Each number is 128 + 32 x the weight over its row's rms, rounded and kept within 0 to 255. Layers, rows and columns count from 0. The size above them is the row's rms in percent of the matrix's.

# layer 13 attention key, 64x160, rms 0.147, rows 5-33, columns 0-79
size [ 95  90  89  99 109  86 102  90 112 102  95 101  94 114 103 109  97 100 106 108 103 104 109  92  92 105 104 101  95]
[[ 92 123 127 149  82  98 176 129 140 144 153 146 113 165 121 138 146  66 152 102 112 187  68 121 113 175 101 163  94 141  67 151 152 110 123 157 127 142 116 121 143 147 120 113 168 141 158 150 138 175  78 139 171 137  91 130 118 178 165 138  54 148 167 114  75  99  97 117  98 131  90  77  99  97 165  96  84  99 198  94]
 [ 82  69 140 145  81 167 151  89 172 137 137 126 109 132 104 101 163 127 137  98  98  68 208 162  56  35 118 133 152 125 117 132 180 123 145 157 136 132 140 111 113 104 117 103 139 135 151  67 131 150 188 128 110 166 179 114 128 144 203 114 111  88 107 136 103 117  63  86 118 126  97  91 108  41  94 130 162 138 180 134]
 [114 127  71 131 161 151 182 130 151 131 147 124 150 115  81 117 170 122 162  93 122 119  98 204 170 154 148  91  93 131 108 121 146 190 167 136 197 160 108  93 144 139 120 148 115 137 152 101 156 189 100 135 145  67 152 195 118 179 160 130 126 134 107 137  82 169 127 116 133 109 142 146 117 123  99  94  91 136 134 149]
 [162 124  88 124 141 101 112 107  86  93 129  86 153 148 125 149 143 103 131 151 103 157 116 170  67 133  71 153 117 146 101  82 123 139 100 125 112  99  76 115 149 138 123  56 154 172 117 148 134 139 112 138 128 177 108 153 107 134 134 148 151 129  62 153 137 134 192 161 108 113 157 141 130 155 152 111  65 155 132  82]
 [160 119  88 138  85  82 113 144 151 133 133 134 126 147  84  61 130 131 123 124 153 102 118 147  92 107  80 148  78 133 184 102 127 135 130 121 168  97 166 119 161 199 170  91 143  98 143 119  91 149 143 121  87 114 104 138 149  77 136 120 152 107 180  75  95 173  60 166 158 151 152 140 163 126 177 205  67 122 164 125]
 [ 96 167 150 134  89  84 153 122 106  74  68 199 134 171 110 146 173 133 132  85 173 110 155 114 121  67 141 134  99 130 108 130 134 108  95 114 169 125 172 146  87 119 151 161 123 168 158 140 143 133 101 163 203 122  94 117 158 195 145  90 135 123 103 102 122 133  99 138 129 136 180  49 173  95  90 166 151 135 167 134]
 [163  80 126 136 108 126 123 139  92 179  92  95 162 127 119 142 116  86 131 135 107 146 153 170 132 134  75 110 150  89 148  98 149 142 122  73  58 166 121 162  57 155 149 130 140 110 171  98 108 100 173 133 153 112 120 167  77 116 125 119 147 173 130 100 120  93 118 118 159 131  72 163 104  86 147 144  84 176 141 153]
 [165 127 149 113 113 148 145 166  86 112 146 141 117 101 103 141  73 146 128 100  94 115 139  85 177 185 113 125 157 121  88  95 103 109 116 131 168 130 116 129 120 113 151 207 201 151 127 162 160 139 168 131 131 153  91  99 124 139 159 111 162  65  96 154 209 144 103 156 112 149 124 123 147 163 160 157 158 148  85 119]
 [137  76 183 118 102 183 130 141 123 119 122 143 105 100 132 150 118  78 164  97 107 144 133 142 125  85  87 141 111 145  82 112 128 151  59 106 134 111 153 157 121 101 124 119 108 152  90  54 116  97 180  90 155 126 143 101  98 127 121  83  85 112  77 114 170 133 159 123 130 103 177 147 105 130  57 122 101 102 122 176]
 [207 185 131 102 143 146 176 128 112 114 119  99 183 185 130  82  68 123 109 144 178 100 154 147 113 100 151 108 145 115 153 138 149 128 175 111  96 106 108 152 160  77 172 135 146  95 152 159  69 155 114 170  85  79 121 109 145 112 136 159 160 196 180 107  43 131 122 110 119 148 100 130  56 184 121 148 143 133 108 109]
 [ 90 152 135  97  82 110 137 130 153 100  88 129 175 162 172 139 118 137 100  71 179 109 136 144 139 107 106 194  88  88 105 136 162 108 141 106 125 130 188 118  94 155 101 118 209 129 177 113  80 166 138 188 105 167  94 119 136 146 125 147 119 100 116 171  61 107  91 135 106 117 128 119 137 166 185 145 115 113  92 101]
 [134 118 145  96  82 122 177 139 115 100 116 152 127  46 106 172  96  84  89 125  75 166 147 118 156  98 153 125 179 121 131 102 116 149 110  92 135  91  92 186 185 100 172 199 117 162 180  72 110 208 118  96 174  99  85 140 135 125  74 118 128 170 120 142 142 118 176 158 169 112 167 130 143 137 115 110 140 148  95 141]
 [192 167 119 161  98 139 153 133 151 131  98 150 128 132 128 145 112  95 110  52 146 144 158  61 162 149 171 164 143 147 112 116 171 161 104 148 126 147 153 127 123 181 131 116 153 160 161 200  79 107  86  89  95 168 150 108 134  65 148 123 165 172 132  83  84  99 175 217 125 135 170 104 135 170 178  88 168 125 141 133]
 [144 165  93 135 150 149 167 140 122 123 117 146 120 134 144 132 104 133  61 164 130  86 138 108 127  95 172 153 126 140 126 152 145 147 115 149 107  92 160 178 142 138 106 106 123  76  76 135 183 196  49  74 144 153 116 180 126 125  64  99 207 108  88 141 122 103 105 154 100  98 125 122 161 137 193 181 115  85  53 144]
 [108 140 121 108 139 105  99 111 145 116 206 151 140 104  74 157 145 187  86 141 130 111 141  75 146 186  97  96 129 117  96 105  85  59  84 191 124  92  86 107 186  74  53 110 126  98  91 146 167 146 176 108 143 111 112  63 121 161 160 156 154 164  74  96  92 104 174 139 143  86 133 108 106 146 112 122 135 144 118 120]
 [134 115 177 103 108 150 125 114 143 108 109 145 130 190 160 188 154  91 110 103 109  57 184  87 122 166 120 104 132 145 111 119 156 117 122 159  87 120  89 191 150 113 119 149  94  94 118 165 115 107  98 138  99  94 190 157  82 146 118 169  77 121 107 117 158  53 133  76 141  64 171 159 121  94 126  66 110 166 125  61]
 [166 111 106 157 132 126 142 187 177 148  78 150 147 120  74 148 122 149 178 154 111 144 173 196 115  89 135 166 128 178 128 144 125 121  95  98 101 185  93 113 152 162 185 125 160 154 111 130 144 193 123 107 104 125 135 157 103 219 143 181 151 120 123  94 149 138  72 102  88 132  85 116 127 125 144 143  65 146 119 150]
 [121 145  78 112 135 109 111 103  99 147 108 138 174 127 195  84 137 149  95  78  82  94 115 190 159 104 135 150  98 116 142 137 119  95 126 131 155 117 114 156  86 144  79 116 175 131 103 178  83 175 159 132  70 153 196 132 132 113 138 174 148 125 124 206 145 177 116 122 125 123 176 119 142  62 188 143 120 127 111 143]
 [144 132 163 158  90 130 162 146 164 160 115 132 139 151 131 152 167 111 170 175 117  86  97 138 167 113 137 127 119 173 104 102 128  96 126 139  66 141 191 126 113 145 167 132 178  99  74  88 129 135  83 121 100 125 164  76 144 155 133 160  75  94 130 182 184 121 147 170 187 126 107  75 152 109 132 182 173 158 174 151]
 [127 140 151  91 113 180  90  76 151 104  98 149 139 169 100 143 144 187 120 110 177 106 102 134 160 141  82 109 128 147 105 199  77 138  95 103  61 152 147 140 135 112 178 144 123  63 149 137 170 135  67 145  74 136 169 159 123 144 206 137 144 119 155 152 146 171 138 123 160 131 112 138  95 148 169 122 165 137 122 100]
 [141 140 134 116 114 182 119 187 154 145 123  97  70 150  62 125  63 123 156 168 155 124 106 119 141  25 124 128 115 145 135 115 131  98 174 133 126 125 124  94  58 140 154 141 132  89 104  88 100 119 128 149 133 118  74 105 201 133 126 133  97 124 180 103 159 120  81 167 107  75 105 131 124 138 126 153 126 113 118 152]
 [170 104 122 160 184 122 183  88 136 102 169  96 127 168 130 144 106 190  69 150 133 105 136  96 140 166 131 102 100 172  82 179 106 106 181  81 111 121 123  78 167 104 124 170 183  72 121 129 120  78 126 128 137 148 141 143 116 116 142 111  71 152 110 159 176 144 150  99 109  69 167 193 149 190 121 165 102 149 122 120]
 [150 131  82 141  87 110  97 114 181 163 158 101 134  91 107 121 178 176  80 103 159 180 129 130  86  94 140 104  98 128 164 119 158 168  85 159 108  99  89 161  75 138 137 114 154 166 137  98  82  89 190 130 205 145  90  88 131 104  99 168 114 134 145 104 136 148 137 126 109 165 145 154 147  78  72 127  92 127  76 167]
 [120 127  99 154 174  97  89 174 110  94 116  69 132 177 116 127  55 115 125 152  86 102 150  88  74 142 172 125 155 152 111 114 140  69  93 159 134 161 129 178 187  99 163 117  87  45 135 188 123 153  96 122 113 171 157 180  94 128 100  79 125 139  84 136 130 184 147 102 113 190 167 139 126 137 162 120 147 110  92 107]
 [134 133 166 179 129 155 122 163  99 154 124 117 103 148 132 144  66 143 141 114 145 136 119 136 138 169 203 146 119 111 177 130 106 174  75  91 174 156 151 153 135 170  52 106  87 119 141 141 143 147 146 132 101  86 106  88  84 131 207 132 184 179 119 148 145 129 136 123  82 125 120 175 116  64  87 150 117  98 105 118]
 [116 123 158 149 199 110 150  86 172 104 121 150 163  97 122 134  99 132  88 102 144  50 177 154 151  96 120 128 124  76  70  91 148 154 118  37 116 152 133 142 117 149 140  82 146 128 110 162 143 108  67  57 113 126 130 109 201 110 115 164  69 125 133  75 124 117 112  76 157 135 113 158  93 139 115  68 163 131 103 106]
 [121 184 102 154 132 111 130 173  89 131 137  92 134 139  78  78 162 113 143 124 146 140  93 178 179 102 103 107 110 120 115 188 121 126  91 167 193 122 139 127 100  88 107 114 137 134 105 159 157 153 102 129 161 108 157 159 142 149 135 137 194 123 135  70  96 144 197 154 180  97 134 154 112 143 140 138 105 135 130 161]
 [149 110 163 114 131 131 108 170 107 128 102 136 163 151 164  85 143 142 153 194 178 139 111 105 133 107 145 146 139 141 139  91 127 180 131 112 142 129 103  79 190 104 213 125 177 126 169 175 188 116 134 140 150 171 130 132 115 147 131 122 148 119 149 130 121 151 127 119 127  84 149 158 164 121 144 166 104  83 162  99]
 [ 96 145 153 137  95  64 130 142 125 127 116 164 112 154 122 206 151 161 124 156 156 158 144 178  97 106 108 142 117 128 105 101 163  74  63  36 156 146 130 137 188 119  85 119 149  90 127 143 101 101  86 137 146 109  76 143 125 149 110 108 164 119 182 123  64 184  89 117 173 122 130 116 186  98  81  52  85  92 111 134]]
# layer 13 attention query, 128x160, rms 0.165, rows 6-33,70-97, columns 0-79
size [125 106 102 109  99 112 108 100 100  90  96  95  92  97  92  96 101  97 103  92  91  90  94  94 103  94  85  77  94  98  79  88  96 103  85  83  92 104  87  93 108 103 105 130 104  93 104 109 113 119 100  99  88  97 118 106]
[[131  85 136 200  88 125 114 189 121 181 105 132 137 122 143 159  76 171 138 119 216  94 135 194 128 108 125 119 149 144 124 108 126 198  92 146 166 124 100 175  85 144 188 135  86 171 130 101 134 136  83 119 153 137 150 116  89 145  67  94 110  97 100 100 114 154 112  95 174 104 139 152 141  97 143 122 123 127 149 122]
 [150 145 116 118 127 153 157 174 142 136  71 147 144  59 107 126 151 115 107 170 152 130 138 144 135 155 112 121 152  85  72 122 100 166 127 159 152 118  58 105  82 142 132 163  85 154 170 168 110 122 140 116 146 133 122 134 129 132 118 108  82 103 125  99  81 180 103 145 181 115 134 113 137 157 131 129 109 132 166  71]
 [131 131 133 179 143 114 129 127 131 112  95 112  60 124  80  56 156 138 131 115 158 158 146 128 105 197 117 131  97 156 150 139 113 140 146 105 177 124 117 135 205 116 143 128  92 148 122 141 145 114 132 128 136 138 130 163 184  84 180  70  73  79 133 219 162  78 183  93 127 104 109  90 147 120 117 130 151 138 165 153]
 [129 125  94 175  97  90  97 147 131 108 157  90  99 102 177 128  99 116 155 126 166  88 104 104 189 146 116 129  84 128 152 170 187 156 105 149  76 106 117 156 145 100 157 140 145 110 136 151 114 171 158 136  94 175 151 140 110 170 101 127 172 208 102 119  95  76 104 110 184 176 162 137 115 130  96 114 106 100  98 169]
 [104 144  95 131  93 104 143  84 157 109 148 135 158 117 137 152 180  86 110  79 128 106 147 135 109 114 101 117 106 201 104 184 155 130 135 139  68 105 139 121 124  74 129 197 131 130 201 149 142 153 114 156 190 114  92 130 176 172  92  99 131 152 203  96  51 138 112  83  63 126 141 121 123  37 143 154 191 130 132 116]
 [101 127 150 170  86 104 124 144 142 124 139 139 118 171 146 110 194 154 100  91  56 131 179 107 125 151  69  98 141 108 134 148 123 136 166  85 172 101 102 109  83 149 111 134 118 124 199 155 130 126 121 143 112 109 117  92 148  97  67 115 131 133 120 122  95 115 179 153 149 118 124 170 166 115 128 132 188 120 101 135]
 [136 147 109 110 162  75 134 144 143 115 147  86 131 132  90 124  67 136 134 137 129 183 124 161  93 121 133 188 116 109 121  70 143 131 174 140 132 108 146  92 172  72 149 179 155 111 124 176 110 113 187 148 121 145 181  69  95 127 188 146 169  72 144 154 166  75 160 152  99 108 122 149 147 185 150 143  96 159  87 120]
 [ 96 134 131 127 133 123 105 133 114 182 156  88 111 144  95 148 163 146  89 161 127  87  87 114 193 128 114 121 139  72 151 108 105 174 149 133 109 103 112  81 156 135 116  77 117  75 156 168 172 128 175 132 108 160 133 152 165 100 100 134 122  85  77 179 111 146 130 159 201 155 190  78 147 136 176 146  99 105 127 178]
 [200 188 150 164 133 167 125 147 130 123 168 137 158 123 166  95  52 130 132 151 146 156 101 139 137  75 155 155 124 153 162  81 123  76 215  97 148 144  88  69 176 199  94  91 113 156  99 138 101 127  98 191  91 108 163 216 112 125 116 153 134 145 188  94 149 154 146 158 122  85  57 152 111 163 155 121 125 120  80 144]
 [115 162 116 115 118 123 143 116 187 124 101 106 137 122 136 111  83 115 138 103  89 114 168 124 102 107 143 118 170  95 179 136 110 141  79 211 119 107 121  90 127 118 108 150 139 123 124 101 127 145 159  73 128 109  75 104 105 125 111 117  96  62 103 167 171 136  87 123 113 118 148 161 186 118  59 186 135 115 136 110]
 [128 112 137  67 128 131 149 147 106 150 128 117 149 155 115 121 128 132  97 158 151 175 146 159 149 142 145 117  98 180 166 124 134  97 165 149 165  93  80 143 130  54 213 154 143  76 140 181  91 133 143 142 136 124 104  93 102 105 114 106 160 160 146 158 134 170 149 122 183 146 120 165 128 192 138 109  93 165 144 137]
 [155 136  95 122 139 138 183 114 207 143 164 157 156 134  95 145 133 177 103 149 112 136 119 148 122 102 169 160 118 174 125  87  65 109 186 168 111 172 134 127 125 123 103 103 153 151 144 127 158  83 134 101 119  68 155 142 177 128 175 111 143 117 178 150  93 130 109 152 124 145 119  85  35  95 176 164 143 111 127 133]
 [141 202  98 117 157 118 138  66  79 154  91 165 163 175 120  99 101 133 124 159  94 108 174  93 188 125 160 206 118 110  51 153 137  88 139 149 100 135 105 144  94 159  90 136 117  98 119  88 128 107 149 105  66 154 106 153 116 107 165 143 142 144 124 107 141 109 129 156  78 155 131 116  92 140 127 139 102 189 122  93]
 [ 90 120 157 139 205 147 184 158  92 135 148 179 107 140 104 124 144 169 109 133 126 110  80  73 159 149 142  89  91  95 152 141 123 133 178  87 135 126 128 156 112 142 119 155 134 169 156 124 135 157 113 124 109  93 149 139 106 178 201 134 101 119 139 110 123  73 167 144 107 129 125 127 163 107 143 166 136  90 101  92]
 [106  86  95 113  63 170 108 158 149 146 138 144 117  68 124 136 146  86 134 129 135 167 149  99 175 121 133 119  99 177 141 148 122 162 160 152  90 172 145 114  99 127 125 115  97 190 130 182 105 101 151  87  81 205 108 109  85 112 149 123 156  92  80 133 126  72 124  95 102 120 150  85 185 165 108 118 109 160  55  61]
 [150 137 103 110  78 157 109 154 180 141 147 108 123 105 161 131 148 125 183 107 125 127 140 159  93 126 121 166 178 129  66 129 119  95  45 153 104  98 131  80 135 140 231 127 150 141 136 101 112 107 161 130  78 148 199  81 125 112  53 112 139  98 163 128 119 154  95 141 103  71 126 164 196 120 132 134  90 130 114 103]
 [140 137 157  81  99 125 186 150 130 189 127 157 165 116 162 132 119 107  94  69 121 167 125 158 149 114 131  71 127 167 148 193 112 135 126  92 125 114 116 188  93 110 125 110 166  47 138 157 129 195 140 110 133 151 146 154 128 131 181 119 178 137 138 147 143 126 100  86  81 168 119 110 126  32 162  63 111 120 122 103]
 [ 99 107 103 127 118 190 151 190 125 129 108 158  83  95 211 115  87 102 145 158 143 141 129 182 103  42 144 113 109 127 135 149  55 102 129 150 167 104 126  99 146 131 153  64 104 143 152 139 149 117 109 112  97  68 163 146 121 131 131 129 175 152 116 128 172 139 135  99  75 120 115  74 148 129 127 186 135 172 134 149]
 [131  98 167 129  83 114 160 151 166 145 162 137 184  98  87  89 111 136 115 147 129 164  47  87  83 113 189 164 186 125 124  77 132 133 124  45 146 153 151 143  93 128 123 101 148 131 115 204 158 185 127 177  90 146 101 173 116 171 137  91 159 141 162 119 119 167 144 154 123 135 119 113 128 118 165 140 156 129 148 128]
 [143 120 170  82 131 157 135 155 136 100 165 103 119  51 116 103 128 111 108 141 158 143  87  54 187  99  75 139 107 159 119 133 195 159 100 106 170 108  93  92 142 182 126 150 138 106 112 114 152  94 107 173 157 102  98 118 140 144 166 197  89 150 146 165 130 139  99  79 101 102  94 146 104 127  97 158 100 135  90  86]
 [ 91  65 155 170 120  73 195 159 184  81 137 140 145  81 159 138  65 118 127 124 103 106 135 103 152  90 162 105 120 103 129 127 124 160 149 150 158  93 143 142 114 165 109 119 203 156 117 125 122 117  77 160 132 142 133 139  64 144 125 136  72 188 128 190 133 148  87  93 143 126 149 158 145  49 172 191 103 169  84  58]
 [120 138 136 123 167 108 178 154 108 126 120 123 192 122  70 127 128  81 107 134 159 153  73 138 149  99 107 144 166 126 132 129 149 141  85 169 104 156  71 144  85 113  96 136 112  89 156 213 110  98 103 159  74 130 142 111 131 140 141  93 145 129 112 133 141  83 174 105 111 153 123  87 100  77 121 110 102 132 156  73]
 [122 155 128 118 161 102 122 129 115  54 147 160 121 178 154 129 110 139 130  93  92 127 116  87  85 149 151 101 117  64 159  77 135 112 176 136 170 123  90 147 111 112  58 106 115 144 116  93 132 122  98 140 102 159 159  64 142 121 148 132 125 147 181 115 127 121 210  81 103 156  96 102 126 117 132 125 112  87 102 162]
 [207 124 147 131 135 114 183 151 101 139 172 182  80 164 124 143 140 153 112 147  67  95 143 106 163 150  96 112 114 156 184 171  84 110 168 134 103 140 194 173 138 183 142  96  70 116  78 105 145 141 106 135  62  85 180 183 150 158 130 123  82 124  35  97  80 100 154 182 140 106  77 151 110 156 130 165  79 146 148  98]
 [183 109  72 127 136 147 180 170 112 125 136 124 107 134 154 109 242 150 158 112 133 155 145 104 152 100 110 100 112 128 158 144 105 126 136 154 146 147 119 168  68 107 164 105 151 155 110 175 166 146 107  66 152 167  91 123 159 126 166 127 107 141 133 137 169 111 164  89 166 202 118 106 133 143 139 125 138 188 148 107]
 [178 166 157 198 155 152 150 114 106 136 115  72 119 157 103  85  78 140 150  97  69 156 139 151 105  91 152 180 150 121 124 116 113 108  53 115 120  41 123 105 129 138 105 126 144 135 110  87 171 115 114 106 122 120 135 120  97 110  95 158 122 155 129  58 150 130 120  99 139  99 106 176 117 185 134 123 109 158 128 131]
 [160 117  93 147  83 129 163 112 167 110  70  96 164 152  75  71 109 106 166 105 125 141 136 106 145 108 130 211 122 137  44 157 124  98 141 148  93  82 137 111 103 110  94 178 167  64 156  58 140 113 175 117 178 130 101 130 109 102  96 155 107 134 136 111  98 109 109 122 141 115 105 160 121 175  84 153 201 179 107 167]
 [127 118 129 105 126  72 128 143 118 122  92 123 144 183  94 127 113  61 127  72 108 140 103  72 117 105 111 104 101 151  84 130 138  49  88 149 136 155 161 147 124 126 158 167 114 118 138 148 142 130 155 139 169 145 149 134 143  90 121 164  88 161 175 122 105 125 166 105  62 162 132 130 119 161 109 153 142 118 128 186]
 [118 123 120 181 113 100 149 194 143 151 179 110 111 153 115 125  85 182 126  74 176 154 181 154 146 182 128 127 135 138  88 125 180 109 103 148 228 140 111 146 113 123 143 154 109 153 171 121 143 134 149 122 138 129 178 109 151 104  81 172  96 143 150  80 101 134 192 116 151  59 122 108  87 150 119 152 113  61  93 117]
 [ 98  99  89 145 129 149 190 108  97 119 117 192 142 183 111 130 109  90 136 183 201  88  94 151 122 170 183 135 150 176 158 159 139 107 126 117 104 109  49 117 122 103 115 166 157 131 126 134 159 113 171 143 163 140 139 142 111 208 136 126 154  99  93 124 144 159  86  69 137 125 119 140 112 194 123 127 181 132 128 121]
 [102 144 146 139 157 165  81  94 124 127 143 168 176 136 105 134 130 157 112 162  93 127 177  93 130 126  86  90 161 125 134 128  95  93 117 121 109  80 116 104 111  99 143 129 113 163 188 190  95 110 192 152 201 116  89 188 174 122 151 113 127 174 187 117 113 211 163 189 156 107 153 135 104 182 125 114 127 119 115 111]
 [164 151 150 102 120 130 114  85 202  88 175 132  86  55 135 129  98 133 110 113 135  78 152  82 120 141 172  68 153 167 154 131 141 134  65 129  85  72 106  93 135 106  98 140 146 149 173 170  79  84 138 139 135 112 131 110  67 150 141  83 114 129  94 152  99 119  52 172  77 117 109 111 113 111 142 153 157 156 110  92]
 [ 83 118 108 110 121 135 107 101 107  76  97 148 154 133 164 126 109 208 133 174 134  92  84 134  83 124 145 147  69 183  82 197  85 139 108  96 155 109 189 143 136 146 152 131 155 135 193 137 158  52 118 139 175 159 130 170 218 122 126  97 109 162 140  70 142 182  85 106 118 122 164 126 133  87 136  80 140 113 136 136]
 [ 74 162 154 122 125 146 109  94  97 133 120 131 149 110 141 152 176 173 109 113 103 189 139 150 173 155 137  86 130  93 110 136 109 108 145  97 100  85  98 152 115 115 147 101  80 160 117 202  99 179 173  87 140 123 100 120 194 109 128 129 149 150 146 106  81 140 138 128 140 151 140 122 167 164 150  87 127  70 129 241]
 [138 108 126 100  81 144 143 150 124 155 123 151 124 149  92 118  96 138 164 114 151 169 124 157 180  73 120 132 192  76 113  97 141 149 148 113 158 125  27 124 131 119 128  87 172  95 116 175 162 143 127 191 116 125 136 100 102 125 140  97 128 139 136 168 133 138 106  91 137 130 113 144 170 145  97  72  90 148 112 129]
 [134 104 132  97 161  83 105 115 166 112 147  38 112 121 128 124 140 125 145 154 146 149 123 172  91 110 150 102 112 125 144 100 127 134 138 179 172 141  68 159 127 102 119 156 114  64  94 144 178 142 120 138  72 145  73 114  87 145 147  81 103 131  89 157 147  84  95 167  93 111 165 113 153 174 147 162 113 187 175 147]
 [ 88 137 145 125 122 129 142 156 132 106 122 117  79 106 108  98 110 150  96 120 142 137 114 162 177 138 155  81 103 106 126 117  71  79 197 171 119 176 182 138 113 148  84 146 144 136 177 105 139 119 188 126  94 177 110 101 136 107 148 134 137  80  71  97 177 135 147 124 103 196 119 152 218 161 125  88 169 101 113 154]
 [145  95  80 123  76 125 220 128 121  85 130 134 104 130 112 108 144 125 172 188 146 165 110 161 166 131 142 123 102 166 146 134 108 124 133  73 116 123 138 118 132  96 103 184 147 184 143  81 132 103 148 137  96 175  76 148 150 128 132 142 112 137 146  87 173 123 127 137 155 171 131 144 137  59 142 111 107 130 140 134]
 [ 80 143 214 138 124 132 172 110 132 136 161 121 131 164  93  68 122 109 112 134 106 179 131 112 154 134 119 138 170 131 178 123 108  79  98 106 155  91 128 154 164  61 107 121 132 163 126 181 162 155 179 134 136 108 128  93  75 134 136  92  92 140 128  78 108 207 130 123 160 123 132 206 116 162 146 137 167 142 163 146]
 [125  66 170  81 139 126 114 113  50 110  92 126 133 137 111 126 103 125  84 172 123 138 131  85 131  88 138 105 165 178 147 147 121 120 131 150 155 128 164  68 164 140  66 104  89 116 116 158 113 156 100 141 169  81  84 114 118 158 165 108 152 119 150 189 125 113 143  69  85 131 119 148 147  46 131  89 140 130 156 132]
 [ 54 163 148 161 136 111 129  67 133 111 120 191 162 139 137 136 133 169 105 123  99 116 144 166 159  92  71 118 101 100 143 110 117 129 167 161 172 155 125 184  91 113 169  46  34 129 105 168 122 103 149 130 159  99 124  94 145 104 106  44 123 116 158 138 124 139 162 145 113 132  56 106 170 144 123 145 111 133  86 183]
 [110 139  80 129 143 153 150 100 170  85 152 179 100 124 116 208 142 183 128 167  98 104 164 130 119 166 142 121 154  89 168 151  72 131 153 130 144 115 106 101  97 132 146 142 119 117 141 150  67  89 138 108 160  98  89  70 201 154 201 144 110  87 144 102 137 139 118 188 118 174 115  99 122 157 118 140  67 127 137  94]
 [117  90 173 153 141 151 113 186  84 157 107 202 128 125 135 132 153 197  78 100 127 124  93 178  98 104  93 136  77 147 144 151 125  75 135 105  95 127 139 138 124 122 131 132 156 146  91 174 133 118 137 145 153 128 157 172 119 136 172 168 159 111 116 118 165 102 178 151 131 120 172 143 164 123  95 102 121  70 115 179]
 [116 102 100 120 115 122 120 185 161 169 140  92 100 169 103 111 141 109 116  76 163 104 106 160 155 125  93 140 137 105 105  82 153 170 124 154 185 165 161 129 121 145 132 118  92 151 105 148 140 189 109 117 120  85 127 134  50 141 105 116 138 112 101 127 129  69 122 135 137  75 152 213 156 147 124 104  78 118 129  93]
 [106 167 157  90 105 171 187 138  84 116  99  84 114 148 127 126 157 119  71 142 117 170 141 101  99 115 158  81 111 122 178 117  83  91 125 167 102  92  99 188 110  87  80  95 143 144 115 170 119 121 103 112 122 160  28 127 141  94 135 160  70 172 126 156  88  90 161 160  65  93  75 121 105  89 118 121 120 128 107 165]
 [109 103 132  77  99 152 138 132  86 170 116 188 110 130 116 122 139 167 180 130 133 120 158  70 121 129 108 127 112 113 153 158 136 122 104 153 200  99  92 117  86 194 131 127 159  79 137 134 145 103 106 139  72 137  71 104 125 110 137  74 147  85 110  96  90 158 100 186 127 136 116 139 173 142  86 146 148 150  85 106]
 [ 96 142 104 122 198 100  95 114  77 167 165 180 104 125 131 171 145 120 120 134 107 144 133 107 134 164 129 181 153 119  43 153 140 164 103 101 127 177 157 162 172 153  69 126 141 128 155 108  89  70  80  92 161 139 109 104 115 127 142 162 136 151 106  20 109 154  97 181 110 149 128 141 135 143 147 119 114 137 159 143]
 [152  81 133  91 148 121 195 165 136 146 124 101 148 150  97 111 157 132 122  65 135 167 179 136 157 120 120 168  68 114 109 224 157 164 147 127 113 146  62 157 173 135  80 150  94 123 109 142 137 137 113 155 121 129 141 152 132 143 111 139 149 135 118 113 167 125 147  95 129 102  94 121 143  65 141 100 137  64 112 193]
 [107  78 135 157 178 177 104  93  79 142 138  63 154 127 135  93 123 162 107 146 106  73  95 101 135 125 130 164  75 138 145 173 169  81 166  70  93 125 126 152 112 128  90 126 162 117 128 151 149 141 136 147 185  98 138 168  85  83 124 134 172 137 105 182 154  73 104 172 124 123 119 171 154  90 134 178 126 139 136 142]
 [133  99 100  80 169  82 141 163 128 150 129 129 112  45 158 119 213  53 154 150 112 152 108 137  84 137  80  73 175 148 152  97 140 195  87 151 151 113 206 105 144 108 164 183 139  66 154 124 100 178 134 184 121  74 113 149 129 139  77 109 130 101 141 136 122 147 169  60 138  75  56 120 132  89 128 111 143 172 156 103]
 [134  69  73 150 113 132 140 124 129 167 125 126 141 130  68  90 134 139 137 136 119 113  82 146 107 110 215 113 131 131 130  92  91 144 117 125 133  76  86 100 110 128  84 138 158 165 146  91 120 153 126 179  91 128 134 132 127  84 176 137 116 121 135 115 158  58 145 137 176 112 161 162 213  89 125  95 124  86 145 139]
 [113  87 127 130 111 191  89 110 109 140 181 126  97 168 142 107 189 144 170  76 133 113 134 158 154  96 175 153 164 147  51 161  69  88 149 155 143 148  99 158  77 134 126  47 132  89 149 129 165 180 115  82 158 160 121 192 159 150 128 152 151  89 113 157 131 143 106 134 132 112 186  78 106  94 156  64 139 120  85 188]
 [154  65 119  65 146 143 116 154 135 131 178 104 144  96 189 125 137 107 162 178 150 122  76 140 154 129  92 172  74 132 129 105 157 149 120 141 120 147 116 135 163  83 138 174 129 152  96 141 126 116  90 106 127 133 210  95 141  90 124 133 132  85 150 134 142 152 112 110  61 100  90 124 149 126  96 104 159  90 107 152]
 [120  97 140 125  99 145 114 236  99 218  82 118 124 164  88  83  81 184 130 161 136 162 124 113 120 115  94  97 157 126  83 128 152 118  60 167 201  77 147 130  66 102 211 102 139 106 149  97 139 152 162  83 133 149  93 127  73 135 100  97  99 102 117 129 144 174 132  77 157 117 175 138  93 135 103 114 148  84 178 103]
 [ 95 124 143 152 117 120 124 105 146  96   0 171 131 114 140 151 146 113 159 141 132 118 132 140 150 120 113 125 114 120 114 144 114  84 128 109  93 110 143 159  98 140 126 171  93 117 109 130 155 140 131 105 107 120 184 137  99 147 164 173  92 108 139 151 175  71 117 157 154 136 147  95 106 147  98  87 188 129  54 135]
 [172 181 149 160 122 102 113 117 168 103  92 132  94 110 139 109 177 114 149  86 119 137 134 178 113 137 177 124 107 140 152 140 109 126 123 225 138  85 159 117 108 116 127 110  51 131 141 118 217 141 148 204 140 138 116 174 151 162 133 124  91 156  96 149 118 123 122 129 139  94 133 104  77 122 137 135 159  81 103 116]]